config.toml
num_hidden_layers = 15
num_attention_heads = 8
head_dim = 64
hidden_act = "swiglu"
optimizer = "soap_variant"
beta2 = 0.95
weight_decay = 0.24
max_grad_norm = 0.5
warmup_steps = 200
batch_tokens = 65536
doc_mask = true
Each number is 500 + 50 x the weight over the matrix's rms, rounded and kept within 0 to 999. Layers, rows and columns count from 0. Numbers have three digits each.

# layer 3 attention output (transposed), 512x256, rms 0.0667, rows 11-25,75-88, columns 128-191
435553574477530444499555514519624591434532383497513490563438473505538544527394510391498483546463479538442583541532432513460428448483519474384459495406485430558467481459417513565557581492498506
510500532561510541504491524491414490559473506482562459530533383545559458425528487464539465485534520471440556547517487487454498521509447567401493504560404442513509457618570486498524512464492545
538457541507552409464458462541564516481488500560559495468496433605599557482392438461517551453481556482543564459422504516456540462438496484612407482612592435478606492563473507532548478445549504
463522560537612515514548449479585557422489484427561447531435511622524573480507442448547499475511479463465556515441440528519495578386496585499482506430430533531387404421552464526526650515493498
439537495594450537522469483570540525549482511487518557545497597459504358445484425523376437511476424451529499514479507524558437522557362444472517489476423510447569483482482520493541607404473540
582389520542505479564558424581500483345582540560494511550535463604473540551531445521421603479515471523363546525568564451574428483486462465510533561511511459413587451491517539490535492453427466
424451510536410486446498603645436565470553458492480520469607524494501488513496486508471580487411526555581467453498466473472433422469525621531436490417565445466572457517557489516447589534441425
603519545461542513526554500587476382586524396568509494529483500529541512474484477605459522483509494519578511512547425603423500463481547532601479489468455446401528450404450415594528505477504383
532478584532480551461491537542453549469460467491444542481490509529516567433558571583426479552592532530558596559548518405572448587581559501502449485431616559498482523503471555380562326490467472
653435483514512480576538497542432443545506460496563523518482384538529540475540540465564545521469439430415451532498493386573490513483518487483478414497486479407499543494529496487525489451478574
491486485521509414512497340555453545570528431465451528455625461477475527482593506438504405535454430516647430573498559495494551542470538469520519562561466477493514564588388511580462499447444343
597426437460526534496529517435444529539517438415584527443465441488526494497454580424424519573573523460514564526510528477584353488458444593429492547547481566497486456458539560519551511505510568
547429493576472587531554485496544440450528514464525489490523472504458567538564594516493530513548511556569590541480481504527446612503490547511477560445549516593490572447493439442570542464581424
446577574420515496558482474436534454442501488445545526513517491492512507493438541442583524534460513404576503481463505428581474484536523496555484444456534405593452569473568490509584548470438533
506455521524540495548610567493495506489539517520521502587449465599602526494473532559487531429550476474529493512473511468534490547463536413512609463518448514498485473424498499561517470397507542
409422457461485475541426553501422438548429554498514531501495497489454530472517517594494553437460513518502461572467495457458485559517587483478499578512410575522606528523522467524494511533548521
540477483466488510547535477543462500474480555487458520489507491468484506589425512464492497474495516493537479542489540520527446522490447505498560503471565539515495520435465508511497501522466504
512472539517513528419532524515485454564501443490453391502558529490502442544513527528509491444542452504539464488503519559512469517513562441446539458470453464498390500494507542574426501480462463
523504432487471496427463507583407481577557511540441514481566485462527449538528482529545502488566516531579374518504515462481491477565488505476460456520495510517562532558506454483541412436504545
494446498439542509368437508529542489530530514473492466449559428475535532492568523482499558463509501419485496511510505466456573490471499533601527502548471455628408459503494469568529464509591474
462525446515481515514461443417516520553518477485552529499525550452584456524489532494475482440496461494559455455463461566511490456501437548534529445474576452546437491586534569512397480536559473
497525612484486447570565414398553442480427493504485472474430554583488522499420505485491477404477477482486516503494559478459500501503539365445537529539528497491459477491450473465573524509483645
392425467533478587493460486491474562492486536415500506557544463541484422482478496509564461470490490514432387562450558541488495493487510496398512463499511503513491529543496547493467486546407599
425491437441511463539511452439530463471533538465581498471513505477508500479478465488533520498510524518451472450483527515427531457519494472497567493561490453489498483438523456468474529514505436
472590444595510509494471434487537482422496465414539448470473563482541522490486574467537399477483506574531521497450515532478453519517467454442484538529528578608518514491475565545612606551438518
531518541509553586524546586485587526493448501466419497572492544480455449529486574473618556468506539520467467522519479508489518442540533477462538542523548499467437483429465491505574549513537561
530502606534485574532478480540514510513510467503408420512490517480538539556472492516561523396524466507409517459530528488449541484466577391443545481447525481449536509598441506522446474507521480
518561494472452510432495488464427585464510557516490483506488514457509443538517421482556410490422400473398468517464570528492518511462468545517452526551540489497483453508537594424500496539436541
479478433575556565450510517523541562531470491468424479461528532498509465525620591482423532470549449509444452542532590455490584482530502403493459483528463528497517465622521431501438415535438502
# layer 3 attention value, 256x256, rms 0.0688, rows 12-25, columns 128-191
514507506527520462545523464471525474519520453475497500520527533504516426451494471457549485556456494456626479421468455461547452493404543434567486466474502525502493549497517505577453478534520441
527523470438458457541568448432564535503536495466505556440470496553461477514592520523488446562529513485477487536495529508550447557507527553449473464516445565546529523475516455463537443491546480
551485509496437434507420534505587408465485499480586470530563517377568437579457437577460533550477434594523550442550466541597533447515500465552478472509480414457503533537422527494429457564503503
384437402486478441538543545537518444475503470475555507640449488534521545502454471424497431530484510536491486414476492480472475424525527558514569512534542631458446541422539566414454425490494482
468433491492537538523509567444506494559447514545477407462481461436502520462531454487462375548428433512506519460500515506537516507560453494490481450536523511520481499573502476573510427498497495
518477562540468564486429509421533495510527481557450496531468497474502491533530523501512494549543504509520516543505416561524454526560541479547480553525493367468521487419505453526449506453476561
538490489432505485437464491500513499550496554473543548388465497424392477500605515556518442490524529524521471435467621499538553505504406429478534574485526554555511539551455482371502502498496507
511552520525485538491512532473582456576509458509498448480442484501469511501534526511495503510505496493493490577430488549498544456454436509525517565430462520480490473476503465509559575469455549
427533492477500613425515574483533595541430471469417541577510526493436456524459527540372495506557514487456456435500521473447544471526517483468576445435491553504430516466456517429482404481556464
464473459489420478472481540449483454507517545529520580463469571451564539481514523564507633489513509496419563523573484549510537478555435620462464450444464520554486495460538506517498503547516489
422526455516508468543453456546556428487553587482585422480538562562494564494527447501596476559495487476469432540537457545510558575495533473536428521473538512619452456527443486437427476415491522
469469548481478458490569471447521424463568482522478517469447512547474512516521551461447576484475404612514503503545435496519503523473534489521506566500539499519554550447477450539549446473575478
540577455460506465492488502420550522453421521448491525434507544511430444473528510496543478440546490527561420457537470548468537579525422509467449514525551504527472492381467433526555514540535573
463467565504515527436434464500455516497560533529509433467457483419472415492474574479526457465491539502478456413511470518506554511495478556545493473436457510527478447496445488514473450566516444